config.yaml
n_kv_head: 3
activation: "squared_relu"
norm_place: "pre"
tie_embeddings: false
init_std_o: 0.0089
init_std_down: 0.00315
lr: 0.000982
beta1: 0.9
warmup_steps: 482
decay_shape: "linear"
batch_tokens: [65536, 131072, 262144]
doc_mask: true
train_tokens: 781200000
steps: 5183
Each number is 200 + 40 x the weight over the matrix's rms, rounded and kept within 0 to 999. Layers, rows and columns count from 0.

# down: layer 5 MLP down (transposed), 1536x384, rms 0.0574, rows 557-656, columns 160-191
# up: layer 5 MLP up, 1536x384, rms 0.0649, rows 558-657, columns 160-191
down557,136,190,174,206,150,184,211,195,215,228,254,222,172,248,183,148,215,208,194,193,152,192,193,238,138,259,174,301,209,175,219,177
up558,119,190,217,197,176,186,152,222,168,186,199,209,201,253,212,187,241,203,194,184,236,178,206,218,177,208,158,141,161,173,207,197
down558,233,284,208,199,153,236,187,178,197,154,229,253,274,182,230,156,185,196,169,144,197,210,281,236,97,202,243,150,113,184,174,240
up559,225,218,288,247,222,198,247,198,116,73,241,184,139,108,234,199,284,245,263,158,223,258,164,287,138,192,199,227,140,191,293,194
down559,202,229,198,214,229,181,234,211,234,189,250,182,127,182,125,123,184,229,202,207,98,288,302,264,125,256,86,221,283,121,214,220
up560,226,206,159,243,251,245,230,212,162,211,199,170,222,149,196,146,222,177,216,184,221,155,180,141,141,153,167,184,198,192,231,179
down560,265,180,230,175,188,208,181,140,167,163,226,180,251,243,145,135,243,196,222,195,173,238,285,228,243,253,171,261,195,178,220,219
up561,253,198,237,162,369,110,206,265,200,151,176,171,197,152,197,183,228,237,185,180,211,178,179,216,240,103,186,215,175,247,281,147
down561,134,172,158,172,117,235,195,159,156,245,257,221,184,193,233,209,217,210,120,202,197,203,226,194,125,221,241,228,148,154,156,266
up562,164,173,169,200,156,239,204,212,212,200,169,236,186,103,180,207,201,213,198,158,255,210,238,185,179,152,249,157,160,247,258,156
down562,220,216,302,184,154,160,182,172,189,127,171,132,184,192,190,173,188,175,182,210,165,238,150,117,224,176,158,169,266,227,174,180
up563,200,229,151,265,196,160,233,228,164,194,233,267,223,241,132,194,180,221,205,207,152,123,256,229,215,203,186,226,254,146,170,99
down563,261,218,268,195,177,165,253,257,309,195,196,183,220,117,193,255,216,227,208,146,167,207,246,136,179,133,177,230,235,214,211,131
up564,249,232,170,153,210,147,228,199,230,171,211,239,190,176,193,190,241,249,225,188,152,157,162,212,187,132,152,223,194,172,227,206
down564,209,197,206,198,248,220,212,235,182,117,168,155,163,173,279,191,188,184,203,260,215,134,254,206,174,193,199,238,225,229,135,232
up565,147,111,189,230,219,130,231,225,188,240,166,167,222,220,150,176,246,161,220,156,124,186,178,211,206,226,252,185,107,188,264,146
down565,205,213,256,169,222,205,131,262,245,186,191,199,180,220,218,220,211,239,122,159,201,205,250,168,190,176,191,218,264,188,203,195
up566,225,195,147,234,215,192,186,227,155,187,164,228,235,199,171,212,188,240,155,218,258,101,179,214,217,100,144,145,216,169,198,190
down566,194,183,191,149,222,213,199,168,241,217,183,158,167,170,257,277,95,202,288,157,177,123,229,206,186,200,169,217,273,224,206,187
up567,167,202,136,192,242,185,205,189,226,146,147,211,235,179,229,110,196,212,95,214,129,124,127,231,88,199,208,88,191,175,140,162
down567,250,263,172,182,149,210,212,202,230,183,216,235,262,267,230,184,159,205,214,147,246,210,211,150,252,159,181,184,191,173,216,175
up568,166,213,211,197,253,213,146,249,205,247,161,255,213,226,167,134,188,130,195,227,159,243,213,143,203,187,175,229,211,215,205,180
down568,251,157,271,200,229,220,202,194,160,163,211,236,224,158,274,202,159,231,285,180,192,150,184,272,190,225,142,273,173,161,195,164
up569,184,175,155,190,189,178,192,248,201,197,208,207,168,166,157,188,292,199,179,191,248,195,117,162,153,235,223,197,189,188,263,138
down569,232,194,210,195,161,151,233,191,184,156,134,208,129,247,170,113,208,207,150,190,218,177,195,229,250,306,111,167,179,245,126,191
up570,220,131,171,187,207,225,158,277,226,152,219,249,153,223,198,141,272,249,199,197,215,176,207,216,160,202,172,250,218,204,185,201
down570,227,177,214,189,204,189,287,195,207,246,109,170,192,159,194,252,142,213,165,194,179,247,267,168,165,157,330,216,149,199,243,173
up571,202,93,143,172,253,178,221,209,276,252,207,141,202,197,155,225,200,227,243,224,188,203,179,254,167,202,218,199,212,169,209,153
down571,206,271,183,247,151,179,146,210,172,250,203,217,209,130,171,224,201,159,178,186,230,154,191,175,214,222,214,257,174,232,191,247
up572,120,199,184,239,246,163,186,231,149,227,210,182,237,157,168,125,156,193,227,267,223,157,136,220,235,220,266,192,268,203,199,203
down572,194,178,208,145,232,231,203,222,169,178,261,184,244,271,140,176,141,253,218,270,203,219,171,194,268,202,190,230,193,233,211,162
up573,168,189,191,288,209,149,133,208,207,176,198,266,172,114,183,243,223,212,127,199,194,230,171,199,192,229,159,207,173,198,228,189
down573,148,333,184,111,274,119,222,157,125,209,162,203,231,163,179,201,249,220,166,213,175,264,308,224,221,227,226,229,249,195,231,280
up574,146,172,184,146,267,220,170,160,219,211,213,184,152,148,112,170,278,195,201,199,169,134,200,230,182,202,170,242,223,174,183,211
down574,165,222,219,159,179,206,217,211,229,217,188,227,239,203,228,227,139,175,209,272,158,182,160,209,213,209,276,197,230,190,125,207
up575,235,194,139,220,220,145,205,245,108,216,221,170,156,185,201,205,249,205,198,191,210,141,194,183,241,219,215,204,130,225,202,135
down575,182,147,175,212,206,223,160,225,236,168,181,217,187,226,219,217,160,149,188,162,242,255,246,239,195,232,148,246,275,176,217,218
up576,159,67,180,166,215,153,138,205,239,170,195,151,212,214,185,141,290,251,142,163,214,241,210,228,209,230,220,168,178,232,271,163
down576,115,197,160,224,207,155,233,243,222,180,186,272,166,196,273,234,217,139,236,207,217,116,165,195,306,155,175,273,209,253,173,219
up577,165,175,212,201,207,196,254,201,184,147,217,208,223,223,233,221,199,187,193,199,213,156,218,232,201,174,247,208,137,145,291,156
down577,165,227,259,215,234,154,203,246,253,177,255,217,239,239,195,172,236,101,215,249,190,148,202,113,190,193,164,155,246,173,192,249
up578,110,148,212,166,237,205,246,181,219,223,149,269,209,153,213,143,228,202,253,223,169,145,131,163,155,170,237,79,224,176,183,157
down578,186,257,221,203,210,246,154,205,273,164,244,202,111,167,165,179,143,238,235,221,193,125,165,164,126,233,144,191,105,119,220,147
up579,228,93,175,206,267,227,165,196,177,205,150,133,120,180,232,223,170,153,286,161,188,190,168,278,141,197,138,141,214,187,216,217
down579,179,132,279,265,289,235,175,120,197,167,171,204,159,214,167,194,215,227,204,249,172,222,153,226,170,198,192,319,261,198,153,285
up580,149,192,175,203,244,138,135,225,191,175,248,219,238,206,137,183,240,188,220,182,210,216,193,210,153,202,119,245,153,203,207,227
down580,196,187,292,201,228,197,218,192,189,214,176,244,244,227,212,224,211,201,179,170,194,243,229,270,213,208,165,201,197,281,164,222
up581,205,78,147,207,189,160,178,231,107,215,151,93,133,104,226,205,198,245,226,180,200,155,129,237,225,175,135,145,217,122,253,184
down581,258,183,215,279,158,248,132,230,166,221,157,148,244,136,165,179,184,214,224,229,237,170,220,226,262,248,152,162,228,160,213,187
up582,170,215,153,226,219,181,161,260,113,175,230,167,147,183,207,164,158,211,201,171,206,117,163,244,149,180,135,160,161,192,260,168
down582,187,181,274,215,223,219,215,212,248,201,142,143,162,188,192,257,226,269,213,180,156,206,206,195,206,207,252,155,228,233,191,192
up583,178,189,173,167,225,162,230,221,222,155,196,186,222,187,130,222,213,225,145,223,211,175,233,208,161,177,232,227,200,187,255,166
down583,255,203,212,257,251,271,186,140,170,167,193,228,196,228,225,191,184,148,219,207,130,99,210,174,283,221,213,192,209,122,156,220
up584,203,161,194,186,230,187,242,160,202,183,162,228,180,207,177,202,213,260,160,183,225,244,155,168,173,201,191,207,95,176,202,140
down584,230,160,232,239,214,258,154,243,271,177,192,220,204,198,133,183,210,222,189,174,125,189,269,194,251,168,167,212,139,175,230,276
up585,214,175,154,188,186,249,227,233,183,194,175,225,193,199,187,218,214,184,219,117,215,160,192,181,239,194,225,255,237,162,192,160
down585,219,178,172,210,177,189,108,273,162,156,163,211,229,214,131,169,225,259,199,161,213,206,222,186,243,219,263,226,194,185,176,172
up586,207,193,149,211,232,143,236,171,165,314,166,252,222,111,186,209,243,217,141,208,239,185,206,117,132,208,177,129,192,185,241,95
down586,196,202,176,227,163,268,247,190,204,189,172,219,168,297,202,211,150,181,187,225,236,219,218,94,198,192,185,257,249,190,247,254
up587,137,219,170,166,206,221,250,199,117,228,125,220,192,248,158,207,196,223,240,184,215,219,152,247,131,232,187,156,251,193,242,246
down587,183,164,194,216,254,177,183,196,225,167,273,156,176,188,192,176,168,221,170,255,181,203,219,151,186,153,260,221,139,179,196,172
up588,146,202,226,196,186,218,195,205,175,231,188,254,223,179,218,198,189,158,206,215,238,133,207,215,218,181,223,200,266,223,199,143
down588,147,197,259,117,203,296,162,205,143,177,195,202,229,209,133,183,224,136,250,318,189,165,150,227,182,197,241,252,241,218,188,211
up589,196,212,198,255,328,187,257,232,158,204,198,211,223,127,165,194,255,183,213,151,219,157,211,247,71,195,168,181,103,203,314,240
down589,161,243,190,194,201,277,187,210,250,193,187,202,189,220,174,269,182,190,171,181,194,225,298,250,195,263,157,194,182,217,204,192
up590,209,132,126,181,184,180,211,202,170,229,179,176,247,180,249,252,204,221,193,182,172,108,203,155,193,199,237,196,120,202,222,199
down590,297,257,259,279,175,211,190,192,126,109,206,220,142,224,182,195,219,123,191,199,218,268,216,259,184,166,182,211,277,162,226,210
up591,201,188,195,209,256,188,202,216,197,208,144,167,200,185,165,179,237,263,213,198,202,199,208,181,168,198,218,127,206,209,195,125
down591,180,234,226,184,204,179,136,206,205,205,222,203,225,166,248,181,148,204,183,153,198,202,144,176,158,199,187,212,223,126,169,269
up592,239,208,227,238,228,193,273,177,77,249,244,239,200,221,180,167,223,232,167,194,223,241,195,182,195,242,173,253,156,157,170,177
down592,133,200,146,155,221,230,203,190,286,144,116,143,214,136,182,204,209,202,199,192,198,155,196,213,155,118,181,202,114,193,223,147
up593,188,168,259,239,200,204,225,231,191,158,210,229,166,171,195,221,192,221,157,236,195,144,133,295,217,162,218,218,159,133,96,250
down593,198,138,252,229,181,198,199,244,181,214,192,129,177,244,192,151,218,208,208,197,184,195,195,217,192,232,115,155,162,210,138,193
up594,199,161,204,166,202,246,253,289,237,340,244,208,182,200,136,171,255,201,198,174,175,154,242,264,241,158,216,208,198,209,198,208
down594,109,211,284,218,203,196,190,194,188,179,166,234,211,214,178,230,214,239,196,276,257,229,180,157,209,252,196,237,210,207,272,210
up595,176,181,185,212,180,183,132,208,230,204,204,196,194,137,163,243,178,272,261,191,162,167,180,211,220,170,99,187,185,251,177,236
down595,114,288,145,205,226,155,166,228,125,163,242,247,197,208,214,149,213,140,237,195,226,101,225,185,246,213,175,201,186,211,164,190
up596,173,147,148,227,228,156,196,192,212,245,204,144,206,215,191,197,205,185,211,195,199,172,210,284,136,189,241,163,189,178,247,116
down596,158,193,223,230,169,242,159,116,233,191,228,242,187,163,243,238,181,201,223,139,230,165,197,207,205,224,166,209,200,208,176,272
up597,177,152,151,292,196,212,172,183,112,200,191,207,218,147,194,203,249,239,139,233,192,153,213,170,243,216,243,163,145,241,285,153
down597,228,220,223,224,183,170,220,152,191,170,215,195,157,213,190,173,176,113,182,171,196,175,284,180,129,231,177,177,187,245,136,258
up598,160,204,190,194,212,166,113,171,251,184,225,157,222,184,137,175,203,200,195,222,166,160,238,176,252,183,249,238,228,191,188,220
down598,235,203,182,204,198,246,272,234,132,180,166,227,193,184,239,187,201,233,154,174,208,209,213,190,160,209,174,227,185,246,188,145
up599,182,200,191,169,184,159,236,164,202,180,190,166,191,199,193,250,199,233,217,200,155,94,198,223,155,153,190,173,160,234,162,188
down599,205,252,221,222,226,203,166,187,221,160,142,162,250,211,163,205,165,186,180,183,241,254,120,209,250,201,166,244,254,180,210,157
up600,189,198,219,219,185,182,217,231,215,244,207,139,160,196,217,240,187,182,146,231,260,194,183,238,196,217,232,172,175,147,226,233
down600,167,202,198,199,246,172,190,167,212,197,267,174,171,132,202,263,200,214,251,215,189,180,227,233,213,182,239,240,118,292,204,179
up601,263,189,255,228,238,150,134,294,140,201,188,148,219,102,179,93,287,209,252,259,231,160,137,247,169,196,246,257,184,190,200,109
down601,232,158,185,237,244,121,209,243,218,189,119,269,190,197,206,173,167,144,198,184,193,190,212,206,211,188,201,198,168,248,185,187
up602,172,171,196,205,199,251,208,185,205,207,206,227,187,189,191,167,250,233,197,185,169,211,165,216,185,175,209,149,158,204,234,168
down602,192,188,188,165,199,223,160,189,227,215,184,172,223,162,197,239,175,140,190,223,197,213,188,231,209,231,200,212,168,175,173,212
up603,206,218,167,218,217,207,197,183,227,205,157,152,165,202,111,166,180,233,205,237,239,137,176,155,166,115,189,190,262,249,232,114
down603,218,183,217,182,300,234,193,237,181,251,189,222,224,229,224,255,179,185,222,229,129,214,202,252,159,219,201,233,272,189,155,170
up604,104,161,178,214,216,167,183,261,256,182,109,274,192,154,147,167,170,218,248,184,236,242,184,167,196,187,251,197,248,192,209,179
down604,232,242,201,108,168,160,128,209,179,145,135,216,245,225,245,197,185,179,252,220,223,147,228,183,282,177,242,163,186,301,143,274
up605,269,225,212,138,222,197,134,288,242,218,230,223,134,189,144,169,179,242,224,171,148,227,228,226,76,141,244,223,180,195,279,186
down605,144,199,146,153,161,150,241,202,215,227,131,284,136,253,238,139,192,205,228,243,257,201,146,229,218,250,193,160,129,240,216,161
up606,210,164,151,215,181,128,205,191,253,221,132,226,210,206,171,156,214,218,181,150,170,203,222,234,188,115,138,201,204,128,236,174
down606,175,286,172,301,149,168,187,171,208,245,221,147,203,191,225,260,220,126,249,147,223,200,272,208,165,143,204,282,223,208,225,94
up607,191,119,143,154,184,216,200,183,195,186,112,190,182,212,196,102,205,285,154,133,224,184,181,271,177,195,233,115,129,206,212,226
down607,243,190,166,186,152,186,210,157,275,322,246,190,227,281,225,172,131,213,224,125,267,205,239,171,158,183,175,218,277,158,207,212
up608,186,114,174,244,260,172,253,198,145,185,130,230,169,243,212,168,232,228,223,192,188,144,118,153,186,134,225,75,184,197,208,106
down608,187,140,188,155,203,208,169,235,196,169,253,171,186,197,123,204,155,145,93,240,187,188,215,273,241,174,212,170,138,200,197,284
up609,166,157,231,187,304,124,210,204,193,247,188,211,207,232,168,185,182,290,122,185,238,210,214,193,198,185,235,245,208,227,205,159
down609,152,222,174,183,205,157,144,261,256,230,148,251,176,278,156,219,154,191,158,170,245,206,230,230,145,178,209,193,271,189,242,151
up610,208,178,204,173,304,154,141,259,221,145,205,181,152,167,115,248,166,222,207,197,242,176,139,229,177,156,191,220,190,159,193,188
down610,259,222,200,223,207,228,284,176,223,152,185,252,199,222,147,185,163,249,171,269,170,234,110,223,221,210,160,144,266,262,216,267
up611,206,203,202,193,228,182,209,298,158,198,201,139,202,143,195,183,144,155,209,207,313,237,200,195,219,163,223,162,173,220,187,199
down611,193,173,187,198,242,221,243,214,202,105,208,141,201,147,228,157,381,207,184,275,158,220,96,264,182,215,115,176,234,169,233,195
up612,115,198,218,197,194,178,176,188,206,221,253,214,229,192,175,210,218,195,192,218,230,194,188,196,153,221,208,187,176,211,157,225
down612,208,196,242,218,162,222,162,144,226,165,227,145,110,174,192,117,210,220,227,230,211,164,162,217,198,200,123,258,221,187,219,191
up613,228,173,199,189,240,227,170,165,236,189,207,165,189,268,175,150,195,177,167,185,229,226,136,278,211,181,141,206,164,126,180,167
down613,174,243,221,283,232,241,231,222,125,234,139,148,179,217,210,182,142,148,209,235,162,251,211,253,285,218,227,100,234,236,163,181
up614,201,189,233,131,195,176,250,182,167,153,225,180,179,262,176,187,253,185,217,210,167,170,162,201,213,236,194,188,207,195,254,133
down614,187,235,158,246,201,163,186,162,209,244,178,251,197,150,231,174,155,220,217,173,215,200,218,187,196,137,195,241,211,206,191,247
up615,198,135,207,214,240,147,151,232,82,226,252,160,140,204,111,225,194,230,222,205,140,166,100,168,205,219,195,131,196,191,209,229
down615,194,178,239,215,175,236,199,187,176,155,200,192,183,216,268,276,170,214,186,171,196,134,186,195,161,272,279,260,199,220,179,235
up616,218,116,204,204,193,221,186,262,146,219,210,166,210,234,177,218,255,229,177,207,163,123,221,200,218,205,177,101,128,209,212,187
down616,175,291,199,188,168,195,172,195,250,250,194,218,214,148,107,198,188,257,219,193,233,255,236,189,210,195,189,252,229,179,199,223
up617,189,108,217,144,214,155,197,233,217,248,212,266,202,273,213,149,250,233,252,194,202,213,185,289,199,194,134,188,110,160,187,172
down617,175,161,282,235,188,158,294,162,225,250,146,245,201,245,183,177,320,287,230,177,207,186,195,158,154,187,241,172,254,230,121,172
up618,137,163,238,229,225,162,176,213,174,212,190,270,204,264,161,199,197,189,208,204,168,236,100,209,152,194,202,147,211,132,213,204
down618,248,198,234,194,254,178,192,212,214,186,203,165,173,133,169,237,157,153,180,159,169,261,250,141,227,172,220,223,216,242,232,220
up619,190,208,170,197,236,221,169,204,199,218,169,197,153,155,170,218,174,240,196,202,214,216,187,169,247,161,199,193,187,181,244,178
down619,211,196,224,217,147,154,186,214,139,194,191,213,195,249,164,206,209,205,149,204,230,167,219,236,242,224,198,175,208,278,172,210
up620,143,191,202,219,227,177,149,181,215,114,146,158,140,130,182,237,209,278,220,216,170,212,229,196,175,151,167,189,165,186,217,186
down620,240,204,209,196,170,213,223,216,181,194,232,262,224,208,178,189,191,145,112,258,182,187,175,160,251,223,189,193,133,275,181,179
up621,230,139,174,193,228,194,184,174,218,178,182,259,169,243,139,254,208,291,249,188,243,176,165,179,219,129,262,170,177,152,281,194
down621,170,163,232,217,195,276,275,212,215,188,174,209,178,270,159,130,175,216,200,272,222,187,198,151,259,255,213,218,186,238,250,253
up622,200,211,166,234,210,200,297,146,175,230,143,152,147,146,201,194,241,230,178,202,152,178,225,187,219,160,176,154,159,236,206,168
down622,212,174,258,171,228,155,170,175,223,255,181,183,265,221,180,223,195,231,227,194,227,248,230,216,203,156,215,186,151,208,191,201
up623,222,156,205,171,267,183,192,194,215,161,160,149,229,113,176,232,219,271,200,98,150,221,223,174,222,124,182,231,211,183,263,217
down623,243,175,251,177,188,164,177,217,214,189,228,217,222,249,184,165,221,166,189,192,226,193,236,205,234,198,206,273,226,169,170,229
up624,225,218,188,272,260,242,212,205,183,171,210,187,217,274,92,163,118,292,110,166,220,256,213,228,124,158,202,202,241,153,166,232
down624,233,202,136,200,255,130,199,190,170,103,149,193,216,245,196,129,182,180,269,170,198,193,59,161,157,214,183,225,170,170,208,180
up625,188,164,194,216,243,178,212,222,177,242,155,176,193,283,183,240,151,264,198,184,289,294,118,203,209,208,158,124,171,212,212,174
down625,258,214,185,192,112,217,252,113,210,174,206,163,211,216,121,231,218,178,199,249,225,129,203,193,267,194,178,186,233,173,151,196
up626,216,160,204,177,242,117,189,192,169,105,197,190,220,146,146,128,258,225,148,195,186,223,87,231,198,164,185,114,158,166,220,101
down626,192,199,210,224,93,235,230,228,164,201,164,176,191,163,265,223,209,253,242,235,210,274,213,134,139,187,231,218,286,174,234,204
up627,155,183,154,220,202,133,143,224,172,225,187,192,195,175,98,200,196,188,121,173,260,220,188,183,207,189,187,204,182,204,197,161
down627,171,163,189,206,213,184,114,225,247,220,157,159,227,154,200,305,200,189,249,167,242,183,222,200,270,179,247,271,199,231,191,241
up628,192,218,286,166,173,90,163,193,226,193,164,226,229,214,162,163,170,211,210,203,224,162,178,241,214,189,172,187,235,216,227,224
down628,177,221,124,258,164,212,202,234,156,201,312,238,247,153,287,157,227,145,216,146,235,150,248,232,209,262,173,142,176,221,165,219
up629,182,207,177,165,204,178,184,258,209,209,232,178,190,151,191,160,178,179,217,221,249,181,161,194,196,162,187,235,180,214,183,193
down629,210,165,226,185,149,194,221,192,139,213,191,203,220,219,170,269,226,237,227,151,112,203,224,183,222,200,195,205,200,202,244,159
up630,183,205,213,214,214,180,144,189,193,204,154,182,137,171,170,250,153,206,193,244,208,201,209,230,208,145,161,178,270,131,212,215
down630,228,179,244,212,230,175,225,228,214,167,252,164,205,209,231,259,186,195,221,131,171,216,183,148,156,273,264,181,180,214,210,206
up631,202,154,176,199,221,138,231,243,163,182,169,225,234,282,211,143,285,178,200,209,231,206,169,131,238,198,237,108,154,238,253,167
down631,189,296,263,210,275,196,254,187,200,236,248,246,197,190,176,256,178,223,141,239,285,190,241,278,154,191,204,248,186,162,202,237
up632,160,173,210,212,191,162,157,207,222,198,191,163,238,259,199,177,212,206,168,170,194,256,192,249,246,193,248,142,168,189,254,164
down632,264,208,202,201,187,220,190,194,164,156,213,216,132,151,186,235,285,222,228,195,187,138,200,194,109,222,150,224,222,207,175,220
up633,198,148,181,124,202,192,213,207,182,261,241,201,159,267,171,170,211,174,201,189,181,115,207,192,178,164,198,220,206,188,201,216
down633,200,285,159,229,150,193,215,240,150,182,216,177,209,226,216,170,191,274,233,225,212,201,176,250,184,199,144,236,274,282,181,238
up634,187,168,224,189,199,218,220,194,194,166,188,214,238,200,188,141,170,211,186,220,274,246,213,212,200,106,202,102,243,204,195,228
down634,239,268,211,219,231,179,187,197,180,201,181,187,197,215,186,208,209,228,234,212,130,182,178,246,205,254,207,230,196,176,161,206
up635,164,205,218,191,226,214,172,194,178,236,226,229,223,187,182,212,229,204,202,206,214,165,162,217,215,215,199,229,202,237,199,179
down635,203,141,116,207,183,217,134,222,231,239,182,198,205,218,132,127,215,143,167,215,161,239,154,233,189,250,200,222,244,194,191,163
up636,233,172,176,261,222,229,202,213,198,186,226,269,210,203,197,197,180,211,190,222,177,204,140,145,231,146,220,234,233,192,181,207
down636,178,227,199,135,174,162,213,196,219,237,215,157,225,205,188,235,217,206,237,214,190,133,225,264,135,234,248,169,116,192,202,184
up637,190,204,165,273,237,192,177,239,175,222,130,235,160,156,216,212,238,188,250,245,242,201,167,191,165,181,253,179,243,196,209,191
down637,313,262,245,240,168,219,222,216,102,251,190,236,219,224,217,196,122,250,240,225,243,264,217,95,260,207,277,189,208,180,265,206
up638,260,228,166,238,193,184,195,209,192,285,150,230,161,154,194,174,224,286,215,197,180,215,195,191,199,224,241,127,216,205,219,123
down638,207,112,203,177,163,123,171,180,197,144,147,219,183,253,222,223,179,145,246,176,219,201,170,233,222,268,263,206,190,200,153,153
up639,152,198,175,165,202,108,153,206,203,236,201,168,234,85,210,208,205,212,166,228,215,205,183,229,222,227,186,212,143,150,212,206
down639,239,264,221,234,187,265,225,218,187,180,184,199,213,228,186,181,214,240,231,159,199,187,226,188,221,177,185,221,252,205,161,196
up640,199,208,178,211,175,206,236,227,171,239,98,255,173,217,183,182,173,244,127,178,180,160,179,169,207,163,173,210,105,246,255,218
down640,192,257,229,218,192,186,196,184,250,232,254,240,201,220,295,177,228,176,210,244,226,281,160,195,167,186,129,249,214,178,182,141
up641,192,146,158,209,204,203,203,185,211,156,185,137,205,224,188,241,250,190,207,198,199,152,128,206,194,212,220,156,198,226,272,189
down641,237,192,213,209,218,151,243,224,288,240,224,224,248,130,261,253,176,189,228,184,202,198,208,202,200,291,228,215,191,141,231,175
up642,161,228,141,178,208,221,168,200,193,192,229,191,157,158,191,177,231,270,227,216,183,215,256,202,219,165,246,196,146,237,281,215
down642,152,114,200,201,183,201,206,248,171,285,194,185,147,228,257,205,260,115,156,185,203,198,160,204,209,139,159,171,202,181,180,150
up643,186,224,210,243,223,186,211,160,175,201,174,227,224,228,194,227,299,215,174,165,190,246,216,171,166,195,187,193,171,209,283,103
down643,176,224,210,107,183,156,246,203,169,193,158,167,195,201,151,165,172,336,209,234,251,243,242,296,194,213,184,190,229,201,185,276
up644,190,237,196,204,196,189,246,194,132,199,178,307,211,238,172,166,246,218,192,200,213,184,229,212,199,206,150,167,173,210,209,193
down644,226,163,226,214,238,217,132,198,262,207,176,166,179,193,136,182,194,200,163,199,236,212,159,149,278,139,255,211,230,155,212,180
up645,125,214,264,204,228,135,231,268,137,142,180,238,198,208,205,195,266,197,180,184,233,194,176,224,214,200,218,111,218,204,243,134
down645,188,199,164,254,239,166,182,168,198,214,204,171,160,159,198,287,206,123,229,219,182,169,207,273,242,168,208,185,215,194,226,244
up646,237,241,208,224,215,135,217,269,148,256,228,253,198,153,164,228,240,254,129,136,250,236,217,162,210,168,157,178,200,149,237,144
down646,154,235,160,180,196,213,151,209,204,194,199,192,222,257,197,235,206,233,316,201,209,126,253,247,203,211,214,224,180,274,304,219
up647,230,167,244,178,220,148,129,169,233,173,158,228,194,149,149,168,156,204,161,215,200,202,209,190,182,177,214,214,155,166,180,193
down647,134,188,156,202,236,225,191,189,193,179,265,186,156,207,211,252,176,198,221,208,266,222,220,198,202,271,209,166,194,255,191,252
up648,247,203,217,143,189,132,119,232,159,228,223,166,177,168,162,225,223,191,163,182,225,209,224,204,216,197,169,222,155,180,192,242
down648,208,167,251,141,257,179,195,182,178,246,153,240,283,226,93,214,215,215,196,243,173,163,216,204,235,180,189,195,227,271,207,207
up649,193,170,122,277,282,118,184,267,144,173,194,186,190,195,166,255,156,211,169,123,269,165,165,236,210,225,230,187,195,183,227,138
down649,268,147,194,193,231,162,208,228,200,177,215,185,149,232,135,258,224,193,189,184,195,218,189,222,187,228,162,146,218,165,218,195
up650,178,196,179,273,210,170,214,240,177,208,202,304,213,241,153,210,171,208,224,168,222,193,234,221,184,221,241,170,235,172,230,255
down650,226,151,266,203,220,135,160,197,217,218,167,192,188,142,250,211,178,236,132,188,225,189,186,206,157,117,192,242,280,218,158,139
up651,196,155,222,182,218,141,172,181,219,177,166,187,143,235,190,166,216,205,205,189,196,190,122,140,228,107,151,134,200,119,259,249
down651,271,181,220,238,198,131,154,225,249,136,170,209,240,151,202,247,235,178,177,186,231,188,222,129,261,229,204,195,234,216,219,194
up652,201,218,192,240,177,165,208,220,198,200,197,162,158,215,214,221,213,228,203,128,171,157,194,184,115,212,224,245,156,118,168,204
down652,174,166,162,246,233,145,224,243,154,126,207,152,235,245,97,171,159,114,173,178,197,252,183,170,232,312,178,134,196,276,219,160
up653,237,167,146,226,227,179,196,189,199,244,123,191,229,159,197,133,179,197,182,224,228,202,206,178,173,185,249,106,249,191,191,213
down653,181,179,251,211,204,207,177,181,188,166,214,212,213,210,229,237,193,205,233,268,198,168,194,156,244,248,174,205,189,155,219,173
up654,230,188,166,138,226,192,252,189,173,198,187,251,253,203,129,222,106,191,215,157,159,170,242,227,180,225,209,204,165,232,173,196
down654,228,248,157,224,226,158,235,244,199,149,232,167,246,128,181,185,195,147,199,225,247,144,287,216,179,153,262,283,159,186,187,180
up655,164,194,131,274,189,228,145,225,199,249,215,210,139,135,188,223,282,265,198,124,229,233,144,209,208,203,181,247,210,152,277,215
down655,223,201,239,199,163,170,205,181,227,233,212,144,211,172,154,238,166,153,228,125,242,185,135,165,276,217,199,271,193,163,203,259
up656,225,142,245,237,220,115,266,224,218,139,160,276,201,247,201,143,220,286,178,206,187,191,198,248,170,191,253,271,146,253,150,118
down656,199,207,188,163,182,227,241,254,219,99,224,143,189,159,173,146,222,264,215,201,191,185,253,203,113,248,160,196,218,215,204,230
up657,134,106,255,247,215,197,173,174,177,208,190,154,246,240,136,190,232,235,213,190,201,126,186,238,238,192,171,214,138,188,215,155